{
  "vocab_size": 1024,
  "norm_place": "pre",
  "init_std_down": 0.0718,
  "optimizer": "muon_hyperball",
  "weight_decay": 0.0
}
Each number is 500 + 40 x the weight over its row's rms, rounded and kept within 0 to 999. Layers, rows and columns count from 0. Numbers have three digits each. The size before them is the row's rms in percent of the matrix's.

# layer 8 MLP up, 640x128, rms 0.0719, rows 540-594, columns 0-127
100:414458481459545513548544492574453555528529540508528550483488559486451531457482438529460494459496551482547501495530415522516534431521442452509453570454420506482496486423536428401529527494471522469489459502545485546424478531601458511453495485502457433495478521473504508551482511526576516483471531423530487456556527494440530511452528517492527544486501552479451539530449468488496508520493
104:512491470504459391544521561463513536528471388488497490478458539468534518534501465429602446470464520498468518465550457505450561455495517431496505519558486501407506570502517544537510471538482544607513574508440540531508540542485439505530525530517484504527503434468532451500474493517513504472573469507500514496529575492537548467533492448472415499443498514528462453483496562452529480505526
100:518478559421486390528573511512501554551466509538506471504505488589486456511531466476451618538524519446425551546431441481486503459470487514411523586554503490487518456536466508537491457493470520552483557492469456485551442467475539523502483507485495480484513457465521427558535485529484487493492519498445488495578534554557438553523447514493522536523597491513492487506461511506530493558509
088:562509489554480490532487469543504514463532529542472443493509478460469485478495421521543483495470442460562515511530546522519510555547545484495459448494477552468505512466513542527549480473452451472464530532488518459462485490555550472470476424533569508462558478543492438517468465568556504426544493496501469439459442536508420526452458528475555533432539484510535451460538599505607494427571
111:519510521452507491460460434574564523539520431444479539514418555540496502471574514489524467525526570476515550456546515498477459455535510566530512573496574529479483492484483545498574496533365534501481562587444469484512489460476489481470505507470544487517522494532485532463506467531549488471635503468498537507474514539509456439554475485442456514440495537480420505464508506528529491501516
106:508530487479498483498563478534447399499559529494495461524562475470434492427514525547506419507495521492531503466489492505484475522512448516550433490458503487410531527426477470520518457503461497455489525487534575494491516438467447505508489516476524409456492526460572428571467481484544535556530495535479495486419491593484420506560501528525527482539501523501540459539430472497551555405552
086:532542545463526522543550456481534497514535431549457484512562476512426485536533523446513492535484493611456457524477561503503460499510448552520460470511463493523582457447537411440507469481457561533518460445467449530480483542491474455497472451574544573503525457565464489505491513551486588467569498494509526460396540568528522515542517515469461432453506493579488505508483487511495517504503
106:529457564432447516538564528518476508514553536512507532470492518486527455516535486452494479474505451503420553560491467480465521561516437540571504488468458499470520495480451569462492566442493519483464534525536552491564455501430508451526474473474432507511539556499514508520509547507547487462566435472556470443474565514539505490479528620538546543438511420511509476515610540544542481493493
103:483561501468537533492531540535504470450549508613552501461512495510472550458605566482448511454513566502544398453515420507507503527534453520551449472500542474447482472488518467548469476483470527481499484503508559528442490481557478527531466519457507567497443492453482479500510460514494555506511484533479556539549472535565480601511513576539500569465523422493536544494484559563540468497460
114:533500485499494565514505508499429476528531512458499440530534472518570551539477532465546570493561511481580576496526480481467491516483456534519562554460448445432532487472424549535535407544426408456516503508524630553409498497544438527491469520514483478529512460498547497529474438527457537483564477542532491476506516491523484508460527525464486519471441492487518511439503508536416499494492
091:482502488478471504559544561540509602463464467488549512482484512483477484522458524457496526420538480527485486483527502489489486520504452513426564548506526461485476542522516483481463434525499538444485511571482460505526552410537431462433385491519497458526495492566474556502529487488510516494469517463464543482417463508502480497498530539541534450507547491534534483606596577473471612476508
109:453501561532485548480450399503543475538540510530578462532518516505442554509529524538500518448471538468513513491432439526461473561581443518515482563454528463543511431486525489501508528543453513494435551518536580539445486563547555472488491545457528515483528524540514505450494564495484518482470506504472548485544484379448475567531498546483515429491575499473460538421503483490513443516536
105:484465509503536454556503556514521512429464541517563496532410518518504574500497551496491504503505563493479489436436503423491475529479447457491553486521484467512539465463514551522501519595477483457486437471491570513596512467493533535576424549568530556449557485462461478540487523426466555464522490523523439525550445453569533441504471412475460519507489512469506519489548523508540463459531
105:522482439498576478490458451556384522480521508412434482498495552518519456475464562577425514426521490518544499524443501451520464570484523516543441493504441491470482511498525527525496428484476557475520494577526482491499439518512509434499438512500527504533463479477469495460539433473515554471517521488509474492532450378554487453530535435463426473545498496539440478546504466532541486531475
092:485433423456514489487555476518550515462495547504449561516517520458485591524482465494501518515539528504433548498476549471589575547420531489503513501563497439462579475484582494514565432519443500516537491478484499501551482461444530517469503454520506482466582522539499539478557464538438469479474502507504498447528457523453435526500509472510472516474555550492529604587495483451495446460453
103:508544542498425478547515537472481529508511496478526467469515467483489531479522480419426408490461455488548480487516473535484529545558512543511546506536518484464488542437454533473534501538481425545514518501454587497561418539495446484420489554514456478485485503469460503466457457484505489525497416560454556508420518542442504488499596478517492444397488449551510502465508417512517538556522
107:472589496506478530536552477448488475509552594391518546519504528481476563556497448437491490508539493469494573443504558504531454541561524418495510542544562486472502545527479459516488423485510509512448503536449609485506562461509510526480520523494464523504446487449426494503500483544469492465470531476488503544529522533531512533426521501471430550470505441444474515504479421597524497536483
119:428582560549516534471510472562488482529534509543502483473566483499576482490502495473466524503533410486518529614500551522601504422469465503530532440513509491557527492498515476494509451465464413531494495508536483498487493506504536497476530470556577529463508545466477490520563480486507562551499462574515546426522534482498453524501526428429490474555497468516533558556473519506437560580538
082:587527466437512474396471492527507522511476580564459506471410505475449484512493536509483469452455515419531468481472505497489441506471497535509480574538465502486453406489446475515529567424464502494476481501453536569500514514493472504415498424501533404516513524425476509546472494542595534512445530532474556530486519466483533498545539466469526517459537493456478460509462559556533471478496
096:603462486532518501461495532555505468427529500541538487442462536572453510507513488435523500570556540480473430589521444446468489518500474475485558524515531474496558427536489516508457421406457462498469553489553521489469453456523509512549534437549505513487450502503474499505572477483449574455478429496536456459547479487520489479499504428432545514513439554499444490518496523520489427521521
097:545500513462387557545513518523483481583459546512463540509452511506528456501522620533493493524515500431499509496474505477523538495513439510516470530525415503510443512502497535470553603538477468492459458511494589527520459565511539505437475533528507454479465484499480484508444453485487434501432476504510456482486502532577494489413504491497522525489450522516535527542541378474523487606519
097:481520429437471524515506403541440447457472442488510507526538500481533471520498477541464488520471536538532449525484472536504551496579523483509493504554552526496475486549486509474455544455483536496479428562542552521428566471555449489536530477556533572576495447559524454468465531468536555571474545545518507437541579460475525465582479535484487506515475503551499517448578445534505562520526
091:391452472574555522482454489523496558451510444446524483521458508508577424495522526527500478488508577535501479496498531477517505488552410475486500472476548501513461506424541490455450536473490437499512445466481519447542541459457515455470524450506455504439486486545508518560532545546488567533446479459478485509446496426507565385449467470530463480514510551473455498490540494537555413524522
095:511473421558432415404567519496515489519489476493418460505537536466554447459475460499547527495519404505544465509578479527496566500461551517533469408469535460455513536488530462550558499517534439539448505497527529480493483502456507512457473554532550543523539400555486529515557489473464455475511446410449452490482424526471514492502512513524551539503499442501477495466506482498467510546497
103:457460513503524454459502486510438451530466516476568499500486515575522459464557491532487536501539434484484537598573525410476468449507536469477422566442475540514511500415484525494535507488501456485515471537505505473542528509478514502498536494507504524435508489542517461489505480609580510463446525561595457528539552540470550487459439476498490511503505434519390523478492438535525517500426
060:514535490485543498475452527504523497529526509490582507403421471546484521524472539442473493438457512544516494419495490494568555511476485457480524500546493491496541481481541519439476450552422544489541526517522503386469478581481508533474522490465596485572441486517465422529494548572521491493453455497490523518514496442541532447486400470528481576566492502482564469503505479575509508474507
082:522502517486453473469528577586402501543481504490548528506515529464475458480579436564516495594498481533547434506554473466455462486479544475553484459517516495524501530469508509511516558508420482544477452489514513463474514517447564461501505548527527430401560468526585490522564484498490579484519493544540507535491517468437416524457471487482528515563460512523542497525509467577456534545457
091:508488528501459487521518515550495476519499530493559518573467461431485432493514480580461507502401489510549472559443541527544529492476513490463502555429583482490566529463473488537568521538515458508506531537470477522487524452452519515527513457502499451485527400438511475471486485464517571660468453495535505498528443517402537503454492502440519503445497536496554547529445466488465501496495
117:561465478444495477571567465523430518474556497451498518450481516483527510455500543469390511497525568600493479542506519468570511514529471529506523463537582467502453462521455523604452474495499512536494517475523526568473470487562479461464425498519475520453557417462509504570524457491495483530561508461500426479499501451504482537414500501439458474511557486522498540482551473504514570445484
103:483562502476550427494481459556477519482560453474494459474507447460496526522561467598516428467441491513540527498481492479441510508536504529487484536540499534537510542546524522458486499468495454487434512520488476533466537508523479460522439469535468419484466457521556477471485513472556633462542497529529499569483589514495495479537507512547511529519481635575563534461434520486556515486447
089:528488563489521552516508474460533527519491476466482465561523532599476472516579487428469552451476501455538512490534536551524535486487478612612566473442494517461484561533516510491508473530547462510443513511531482535490516462489430555456450544548555499482493478567529459447465508484506501489460513458616457532506491488500548511465504457557529503523452528494476509572556457523516603482498
104:515503508411490481479547489539553510494575523492567438529509514440509444479512564434453484529502577533562553542540577500496513477549504505515518504507485485581513520471449478501551532497518532487476421509477522513446455482468541447470484468507539455546485566415511487538503517570462492467581438453473468501465458529504486498462501489452484462554491441534556537459524453435452588463422
094:540532586534562461471516493542454436500520551496526540540508536472424477504488454472412480508539519502544480588516460515475531472463466528485452474488583476493556460545521516500572507474512546507487509476556521556572532562453465551501485502470550573487490548530503503497547448590459532412489472483505504480480423508538501539459557445481528512530452452391475527553447499495505532520471
092:495436504431519511481475473551463570474511519529509430511592498549453446527515493427497469489537530456477494539543472494513529419539519482504510485511499505480536488527480582508571544528502541479489507505510508523463551483537498557529503446464492444448519520515500417593503455513539453472479466505450537470504495484492541642442459424483524524441496532492545432455523456496476496382520
117:460578479465514477552514516563505537449531459523454517499513540527521478473512486412510484506470404506527456568473539438490460464458494556529526507491484462478511450522489515588547526457557489458509510645512504525503455470469453445522534503502496475443463522494512464493460441607506490477506500454508472457533422513480535529529512458412493470473440551455472555531412479496548510521534
104:571462517513518496471559419485403568432497552525480516509476458513528518553551519547440488535566509493506535546507496466454451507501511523505486473551547509480527505434453574553532506515526590551444500555474496552473515483478471475546475512436533566482486446467521454551463511454488437459528451464546503521514531528478495530409468541474448488519596423504493465476526537536493561538553
110:450518478502497464473511528457498533492477532468532546520542578474538522510501546476511565510554525460437428451480495516513458464564479481528593575513542479443566460453583486524457474556580497551495506515482512490486489489565529488469438536463465504541498474514533474498462498503509467578469515513440468430504548490500476490442510473506370447440488501501508456399530398503493482500464
087:501466488471525460413535482479494478523503471530474547577454541441472467526497525548486538531533536540508539487429501559501517459522475514440493508450458500514489506464526416477514507501495518514527459528436477561478467469524602555483525478518498567572530506433508402533405500522533550499559505512449467571499523490516575487636453513537492524541504562493497465494449502564548488471519
095:462531496497511517502503500433564496484501472548481528539457472513498513462475456529561498460488571559514508560471530513531469406566559542506510463487465495542501535412456417415457525458575500486530498486573467579547502440528497538545441465498452534498543511530550507588532480534517479570571492551502472553527519477520589484453451502479436556503530471558472488558533472497471478499512
105:487535503512549511471475515512530504501553558493518532551484482464428478446518521526478504442506496566549506490459498410429504516573430507487460557538505481478561490479527462487527519467529461435471579511512451479520483467532537521633527469477439543485482528554425506513480571459548489522538513576541523474422484506549564489476512512459500472509489492539398480547555438514482585496532
101:493592479504449561486556525550527526565512527441491458549484492532498540455538381592523495474576465576514453539554513518534454512499480508486467529520556440488547512554522523490491512488518502477581533453532546510508479514529451553513546585490454489446454487549480526503515441510467509472518559488410511497514448457497454469534435491535518452472516530448506527564477564468487483463572
118:517431494485511502463461450496502501505515529517488497489516540484490471410534463541475474394457481502515570475504508468429516484489507524452497532509468456524530511487530493516473471530548554482524476508505502456467505550449556434529554488572634485472481497489482540545512428588472527529494435471536448488500526554486492594533457527376429489476558516552457512452439492466499561506467
094:492551490457447502477504514524555555545589556436523552540543536519506426443501456530552501487494525435491495567457526501543458471479465482525434520489543469481487510538504452459543506487490465502547488472552511588542477501489541457521484520516479533504476483522587547507479487545565597438524497505498511419503551515469450534423549421456391466451541456520427521495503490477481456501473
112:477540551451600552544481480518525480570447508479510449472479382528439525504469548549470474420494496470509481560479457401529424459556521528541512501493473487535579562423471500487491467503506443423489471538514525494476474524499533462478499503516461486533485454538475527575416427477488484486474463484532503569520482499435499475505529553505475534455482493492534482464486530597508531446502
107:433487557485465499511515451543496573469479508453521496399533461580523524429511505507447417508469433494445397483470524406474499496524558522450525496526539431475479494455538496472539529488546519531557457436460497475479540500443523532477409433529557463565519496487533534576427459527519507514462560535443508516465490478510459469519486497454548453519524514429460516519498508504480509479467
102:518505479526498627538490468549489608433501542503489476500488506509552472534573542535498592501465470436512524547564567553493436497516470524466486462578497510474452495453504475493459530547478557526489447461527500539502419480453507467511525518530453418473538504493497509434536479486515561473532407509540475489501441482469517489523553489465477474512452466493582472540502465492498559539410
107:485559445533553444482497479500525486514479444486459530505521545590557404501519509542488490553542442507523555521477565537471471469465539474510448535506509447491470445572452532442575487524536534458431489463532506500492491564450559505508456414529531519475477537589546535523512493508514604580523464506436495504519435478524526522533524465417514479487520522539533578516515526527472472540530
103:488494515455414523538497481539452521458502486512488450530489547533455556473624453510556442532549441604517511496513512532487487487475490499509406486512448503547483515499492541483522538506571537472520500535512471470418460571502601560504473473572478575504524532524502389468480458437500497504461486488495445476513522550480496454467512492555457480480459454536525416528469504513544530461505
094:495476485472462495524471523553453469562441528510505511422528426456521537485488375508527507447539539480475469475487500435427542507495610509520551451488455513509514524427515513456452497510516532457466416497523563523462503551448496548501517438527531441560588518505494491524513512496509488483486472515514520534603577500500445414546462506481516570444571513502497531470473493523485510448511
125:575514487500475467480483518563569534581468450512493548550527524470481572474532546536450473520509486542587530517429501516485468473544488547557423509489548540499469495550522489446468564494495486607563505533503467567551515484481493530445466489529525529536474556527517535536498509533520504500587416489447522505491484488436445445543469470466544533530452561508497538539520473544549593461536
098:585435515469426432452463487475482505455508503506519431550448536460431525514557535516505552477443564476514535499553464504505460554523497468470489588518495467483555493427488483519551430509497481535479505572433507556538414498482471526546545536463459483511562548535457470511441468510449547513524485488499532582486494567456554546477433512497512590486499493457544449509459466531480532511537
096:510558518525540574465463520454473499489528465445527491513557464471496562506493476458467486506461521492487506526437516455518472517537544546508536483572588461504437529464541518462518493435461454462544462481492510521566494524554540438412504460517502500489444561557606532521431391477482470500530494458445511524526528517588446404454561437519487505533452490506527503498500514439496481527524
086:528553500509414484589512481520504504494561553508512491543438514522507453457448499500506487497433501565447529477477533571422537492489475468444521454468561496552550469514508583541469441440490464620479524455472529465466497504477530485477482513501452458481515549519517459427425486508521542460473494500527526482528499431467533480546431497462448514559465525554499535508510511530598520533407
105:539505516477517462493523436533444431586412516518470486495542542457463527528520509442558431487435491438422529531488474576538572464493489474458551442462529519490515447523492519471455475499499509499521477481516532483483523500418524538512501527499475471519538495483531462509511531484517474427411482540405460556431508509523447430560510563469519533437526571444506472511471421446505487550478
104:524553458490448429522502504524465530514435533510508532534610533533514464479491407465496454548455448502505554464445510518537457473513532519462532518473527506475479530534514562559475472475478506519557514544495525549557553436478453428524491437465463442501599513477446528531467441524578535484562435524476476579476537495496506461522499459500568414548509503478483483462453427527516480470533
# layer 8 MLP down (transposed), 640x128, rms 0.0719, rows 540-593, columns 0-127
093:495473507462494547454425491561426480488506469487481517555426570527474507513526533479495510473483512520525529462508550515525448441437458573515532613512436537551457505497479467510522489457510406499517491519525537500537472539448511454466476563441528491509467516562545517545591503459540478456476583445519517550524480586505544497524465566535479469491489531485576454529499545548444502576520
111:524506484481462441574548550482415416481500523465579497497539527498508500438499504488549482535532573482545489558514539549388473471486459504486499491456443442535516485515511518551461521467496503506516481457516554472457481553426441505417493520505555519571460428461544504473529503442573476486598467484505470499478504435490540526510557511509541507510533526517444524505486596433545504472464
096:482525518478461525509489520550564531550429460540417516499512493484474559432521431490501510446430524483495494489423413497485497492488532537454582512481479582520422476486531472547541582497572475463501556501486518505504493480442467547520490524485523528525475553511464467448459489483597470528501525541516509489499505492517425470457449489429517461503547460556463567586445500467524555585492
084:498465499514459444470511551476507487583495513511490443516505591496466460543391502476476466522511506543532493470502476524544516624459496507446517519543482501506507523498424527432473507567511479570562480509511449544482505457491585534451505525411478479557506501511528609469567413471545529487502495571466469492441514471518497487556513508478486460503514492394523459515517454547483464478487
103:449446508563599522441541511553510562512452404554485509523471463580509446512488465523511481517483505450516582501517497518496556473476467519529495542462560570522442531461518556437454498442508471463525532521479554504552503519501496487447527528501471511441492591502491435519501406509483498505479514459471524539416559509510553460500427541441488493474528475465442492497526488498578503585539
109:494469496507512522523563526450499537490416506506506521523517500466575450450459502490487601500476485505486463515494497452465586505512506450597524514542567514488470553516496501504514529500479509435478542578513561543394439551499503469531493508566424463514458516511469496498497526449454560396528511507436592473514545508492460499494445460453473502501434467518578586527530483472496474482463
078:539521470509532457469475505543451536577507517430412507555494474590559486476534492405492552421493536560511429522437468559475528492505536493467469427450486459490502506511534512497587528515474474478550562554543510462500522559505467528534469538475524491479443541573474509497500471573452491506452455542406495470521504447472566492558460472484501499482523537542519527503508470491541510408538
107:588543537435469486543515569495470575524477499443560562443504482516543462480551438516517551452509577480496485525511503461426498496466443524473523482510558532525472528503495591556526486405480481436461527539480545483526449441491542433481493440485520435448532518480598560483478512487504431496527488505544503435526495517491497449536512498473556477468506504510487518466445464570533433536452
099:479526465486477472477477509413490479546492540514434490471554517502603481532503505509478514492490538489540533525508501436476454457542448509553631545493477518452531396445453484531509513563449508468521486494485469486473557479500479505495521461476453392454541520418553506515562455396511505481491445458431447490497576494494455404501503493505513475492475509527498528483536446530549523490461
109:528514498523513523532513462547545472497520536481546441531530460472481519434589482544440493471497509604469472494449509492471502493545511481474554582488550487529542488510535467534517467442524446520460465528488551446501549455548495546461435527511464501398475479476534469521542510527481459516559509490550480455590554513541460439462499477486582461519440491461546593485446470458472490603509
083:491430505474526525514515522503495478551466537511480499505443493526491544484413461560538538564530493486493531608466479507529491539499591486471444531508587500538486560514440457437508484484530492481531524551515519534519538556469463487422474552487548539476529518495453485519491436464524490486431438518434445543527538526529413495496528565508399449454489450518579515506454470477564514450454
104:480474496494488467516475508478496543472529444502444557519583578482516430480518481510495412535545443485487440520442545499482459482509438544514491552466480496477462535582497467468533477446433564545456561540521453493478494470489523577510524560496496528509498457479523491538463477492480511524588598423498535518462500523530445446525548506494500446397435453511447431529539471458475513495555
109:414534571519449483445498483506559504494547528461551460500440456491530502510454552483470479488498531580479543478533470501556490553507467529433579544437525495510501522481507559531499464569508534419599406511452526475494495531452501435474552517520474496448533507509592535548568544497535550531555463493510424506545533503526504529478529434512495504538522546468471579550524491532541536527480
106:580536445577537468486501559509456485497497459498534491492457525523485430422515520516507545454579614527570493554530526540480513487495469446502546565533477470462563471580500501531470475542526536539507503417526439455479538472428532494514518500456526567582492537515556488499486500501511534478510466550484487458463454450528548548452520453549517509569526473438437480435433493484506501525505
094:501548511519515545448541472486560602539564512531484514477477468620455478503514448545502552518496468507496571421439539469509491533517488551531586540514572482542571542418518518515467469492490466490551501467460498511465468486498420490465562501500455521515574522519467517507493483445459561501466435474538563465560482484524492542502572487572477485543495477495493462470554504497436546572492
105:484464467602529470421480530481495529497502445473514456509496504501492534546530500538422409483492470514426487506436513486600481500468507499356505446496499520488481506478520440539501423527502519477466533478509500541544454480527544512475527496442546500498512457506487508442542523445498517515453491504517513494519532542565557454521513544566518440511525557504482438459485580485447427405563
104:483522498469495526507500528473456411416509485559568509466565508587461504589501462476534484481470546534506536519537487458511490511443452531506562539550506535471476603474481528459490509468532487597594441562506528553510551464455492495492454525422535436510465484468494514451478505522507483519446503429470500515482508528565582447522459508491492537493466521510461427470524488551545553496433
123:466457497536488549482493537515524455510548461616448501464512515470461523456558494502501517519439473498576559515503473553488487585557501442500540490485523534507571468492502539394446461482610492474498481483531554550477538499605494467433502445491524504449525536485541543533500522483484478454498530547464557530498632565532441520537491531514479531490499498450488473513499542499513457505455
079:506494528503578493533436556524507461467517520553533429521464543501535552509417501460495470542498548450515523533456482482511492426459487509513484574549436457479503487525480438487482528494416508546575552611465517506467399444491489438469487459519518516514448471429547510504561412514499552507498548477493480480448489488509496509469503536556463501503406549544521444513506581542500522534489
099:529456559527538442481564497565483478484520457541541526541568575482523511523489420516495532511432479565538483435538472470536485479526490578507447491471532526470522519470479560578504493501476553510438422504507472440503508500500465511496479528472459433442479529452510506417551465527460511468528563495510572491453461493502404490511536494460445527452541495574520487474491485525389461559542
099:524520498517444548576512522487538559497557544479574532509432469475502477557516532542594435528526408508478506516460514546557574515484499534457500468511510518508519478439529502492490453563452524457474511491403532547517487483507493476470487507419508486482453541515513521543527503507523535509437518395518423473466511583467485537426470541491566520507418502560486408544510475495470509470472
101:520491575429404559461516511491490522452505490500546453441459496472501498575498489426512511493534474444454575481562448517533489525501529518466550511603547554508528452489554606458503525451484561465445493495567499457516550585561479521446590472518539559536493444482466505504474495509535553558480492506504489504511529485506506499535492528501466457448492560494542548470558431493471512494462
088:466508519450521489501442545467590526549474480512486460470494506472419448465493470459545585541526511499554508510482439507514492505540506511601490530526576448497511513513502519546458507507573475539412580498521471537488481588454495476453580538540438407475518504464443565478503543499493470441511482564523524453516439466494468513525543529419487492470494445454536539574521526464531480511479
094:439490508467472533444544518501483547502505487517508496517502529562515443475398480495512485459464482547571493533540505468565512506445542502462384426470556482412536502493544464512472509501470459496510498550489489417586503573540482530479433517525510467516408471510576530434480567482535516445489514576534535463496435510512506531540488551502488517546516592499441478526537524526465496536543
095:484495453501590481446548512604527499512530574458514489490493476509504432531490546564582570553495447470465447503565515464514541494390509534494464525497504526560535554561424519547476541496478471501525534550446498462560556492499563445516536563463514502518456535552530502533502520532579539466589490537483519494532524572475481476555549506464510468473497512540498452499479518536486568499488
058:447523510492553483543549494511428446504496559510501531461519512543554516454474470510569538565486560456543535595549522566518478496510500534479571486491540530501483487443442453504500497479485571462467445485413472524415498575514540514573472549565429496450491448561521517496491520430434494463556451469494557486551499497500500579461477494510521540536503514516522475503460432514547459448543
083:503485493520437522507465477471431562492585550531524524491588427544478493542496474473489491494449469496453505551524401431511575543469541559566485400480502500487506532418453559479556482560566443488477515474527535454524454514499565453508498546522530522515529482425530501527469540506563495450509483478498542508502498464556470527467498570459513549448538469487413519444501537527479460511483
095:537484516501522466504521504553527479454509461496409577553538575637519493442521497511492525534542547546494486392550527517602448443509484501586514516478514461469572516508493415525490461474485488493509478492505521520554542504513554520486525488537473479478515426475461571479474471493524488461514476454497445546488501520527537477547509507522542466518536523527562496567548508464591504422538
112:530501497499463474528514455496494489447428440518522471462500533481585502538460511440545557516513525458543452553453475537513547509447513514525492570556515460484562510523495494515545555509577499430539546505473585558473547476410506499511423469473478486513516487471393558494480513497509497507447481464482525499526548441496521469516442443430518482540592497524481598531488527504504440591492
102:559506469492536450478450423527531442546477476544482544565491436545442503474522531535486599522493526498503481544430494484494481525423491541568521521483509453470514525460482489553470496538550507560441520480487476562473518434448514541524522548516423546598505530531472592486506446513544510479494495540527498477492510516511484480471448509516532512489521473566589453572527567445510574580496
089:552493473585546537505435433526580463499540559541531452457489465458528533430549446408513535482453465422502485480519518493549551483515483527473452473519505455486495487422467442509423485571529445443489450498426521536548465535509487498475517555436518540501454509549519513432482459532554573480471452576487495525508504538493467528448524534502566529477492498507436462491481525540514560466484
108:517561483530579519487475488523490505475490469477484549559392497394543583556463500565495437481520457453483507495545463463528471497367521502502501498526515461493504544429471521541440528448517520506535476516536500459446522465462520462454453489510467468537471508559464436519477496491492485512472540481494500530454402537469422576510415521491488549450499482536518535485458427510462541486487
092:452540416454550510568489532487481522461455523482439614487475584441497571476497448556501464526460520506492465491469493510470553533545470518509467476452510477455487448527399532521466544582505470492449527504517503511498476485541523441519466464475465493569497523481452429517569510540492480505433477487526532516460499487490420485480469543460482492522531518469497434545468537436527595479596
091:488458512481507473521513520511440466501467492533501447450591499415534501501455424473520471493470468562539544458493469514499495571508531493488514487467521401486652485550453456516586510451512500494476465507545520442544527480493519501485530500506535532536522510566566559536478432529477508556489503476466436559475474436476461461507484458472440480523557548548476560474492566573531479543510
117:453535511512483485429444536487543525476457505439459494487601573502531534462477432503494554544549573453528586464496502487533531525516419550473497469509576475503484516470543543452568591442515530511492464456536548527500462416481445506515540442490497414456486562488487516549516452522480518499472503538449451481517496532472567552505502501477492479454443500524439510566487532434545492504543
100:483505540457514459532532466494525448559477564445485449500451487538516459495437498522539512414461531543460520470430510513499482522493530529556478477469458513535466503553499513483516492579505531495561461452514448485503500480469560538409583487575442506511511447472434557471529414472517489486503549526445494490476454555495523497519492372493532540546576463457542492572470421507492492554480
109:532511486510541408518536486541494503493492524464517510530478466541527490557450512498514480502491553542482451482463525477471534531559436508490478472466411493469483571556494515498483475495520518562446492495477489538574496537459505484485480482574429501536537433517442569399529461480474494458448513485461552512439593512584480528459461494407472545474499485495565389476410488511483478459466
085:487526494461561601477522519522528471461452512465496504476521489475531479485527483509529417491580556523507468529537530502534497495486521486409478447472548437549520478477487504571429526520466469540483511556540557496480580555468530510558457450513534504548586555499486524535427447505471529447526541486554477560543568486514439551511542592507528509456496473467540509472493521512606560471512
090:515470508531496477416515474536536472461544565504504513505547461469470551493491486481495514525550534504442435478465516438484478551496496483509504468553488498488487474578490519570487494538462475521464520537520520554520491466431574427465519503476492460454468577525495490515500529502455438487421533534516512524568513537444517572406428504469435529448529463494494461585570515504428578388512
106:469468518463452477473522530480485458466612570503491519526478515529493536441512477507465545510502503504515507513488477517449493493467470432478496533512522458402442463484495569592473513519384488485476505524506524519511522513530509526463437471563576479462482470529529533543481471430503495473537508429567536495473435582509538502567478554544514483532509457435491503426574553543465520476401
109:512526538507547557472490504476458572570492521535489543461402512535500431517487415509520499470501502505544496586489517547422439430545602509490477466526466510469443557515475568525466516476492491424471566485532452508491482545526433506553469551524527429492505476501431484532488542466469453466535462447457446494451503501499509451484449495496450531474491518619464510451512536494544528469472
104:469556507482460507481527483487426464496465504504427470566462412453542552516510446547465493472507521417540515517558519459507448512520462566500517534532505487497479494464465507584583514505484513523481439425446519538470563533455486454559486516524549491515515504478467537326488551499495529543475519503501536487510476460487552524471517472562427463450447486507531541458472445551468470520496
089:517440489467555508528523394549537516467509488508506518478561463477505444491492485564524456504463490502500435561474549570516495493530438542478522545532553496499519482449492513484491474525520507512490552549498488561505470503590438443489450567480472413550513529440482544499459417542502513454513529513572513514469511473404434520500475466546530444434467560542459389501536538498464484487550
099:540515444521492535452566537436430439525488576463569519564552525466471482540505522557458553502481542521429510533481512529480516548487456527462487473529464510533616493487463488495454492491485532501552562519558526491446424448465538558452497536483518517521525485480455489525540553559527490459500517586518478507525456517485450522528507554537543496538449476591516446585511444567482514459468
104:467491545529502566451536411458492478435504497548530479473548458453497510512513530496443534464481554489535445491517539488489491462535516502469506488469456423542525484463508478535404514464485490510472461469498436487509520479553461587470493524535473516470513543511586402598487538491521467464553534448514493487403480447542536610510465493515552532491527549566500550478547551501491555484440
106:517551486522498517489492523517481452500474437522504511482475505522487502552498487475499485547530387427472509408532493473484536556494514521452476496484510464523510583572542506442466470486557559475526478503564453495511403537476463440519539513519475488605528521518521479509526480526494503457485563558469438524540459495485468514352515458484521564493427469518508462436498530543447581477538
111:522510585561526533451475505471503498520525491535425521487457491530498532471540462551470499579539502466553469480553542518501524440443478458496524527448513542508558456566543556468527520506528522554497508527484557485521503613596546476561497439499455450531466517497609494515472500458498479480466476521491492531430485483542484516512472546604514474527501490567462518574466489559588558499504
098:521552566421469425515456523527375486456488488495451529535502576478465512516549504449480545512437531514514485499495513500549492590491488469493416467565564485539547510492549560562483516461480536483482524508599453478413480487528553545466498511454496542467467549488489535492436542445493512440517505503530518509527487514443531447555516484475544468531434437498494490432575473490524508495541
099:501522497506478501442507548561507444533567485489587416480532548523506539517476497452517494540547564532498484560520568476511500504494519490496550452471571519437556512531443506422493531486467533490612513453547498517494489471542462473449490427493561518504466375519386500486489484497442460454487464448410459530433565494498505490522530512473523509511497481457488451513516484501486559458502
110:475540511506517521489547504508513491473486472531493534436489477522486565519492564571515484524524447554527516439554551454518472496535465498535502521532532560506560510532520461516478494504472498554428501560540573566532487471475442476438492546489550499466516533564517498563514555506453477528453396476536538573533411479438472527485483537614510409483521470494537413467455547499556531504466
099:472454468540497520450530440582536523456552434483497539541545496477493485521514498530438473514481491487534428486452486454603552470537508423534472499512500527387536600503503499539521484477513437476465477489427477461523498499516620517456523443518504498456471553543524448589444486473476485543507551484505543503535560496525555477504478551502555540547535477483508501532531521465572548528507
093:439492476496529536523528579470485511460461505486510493496517492451506489442542560579499477557463429505510526490527521518537502406489476431547517536462435519441500512465533523507506509512533481570422494576552530467485466542502557445541532472507594508449471484512542466456540477560544403491433480472531445558522578477429547529508487535448514472476473516521484448497523572506425537473525
087:440532480487481480551526535508465546472544547512443587494400407504510433524475492545504546454517407489520553529515523485477585506456495536546491477526478498492500433485549462524541446517510531556518464477511525499480485464480508585554439541437420595482466584516489538465486548531542520542485479437553546476448480453487537552488522509556494499488454465512509569471460468516484503489460
097:493595473522517594534516528529504489506554437486419520514515408477552521509502482442530587463552458500441444522480479522442474464479555483503574539494510464586495525444549481500462516457525509479459460495471520539439490397448448556503446477478503564460455450476475518534550505521440509547504425467520530466416518547515445471437440492518470490470512465501487480481515478472472518526508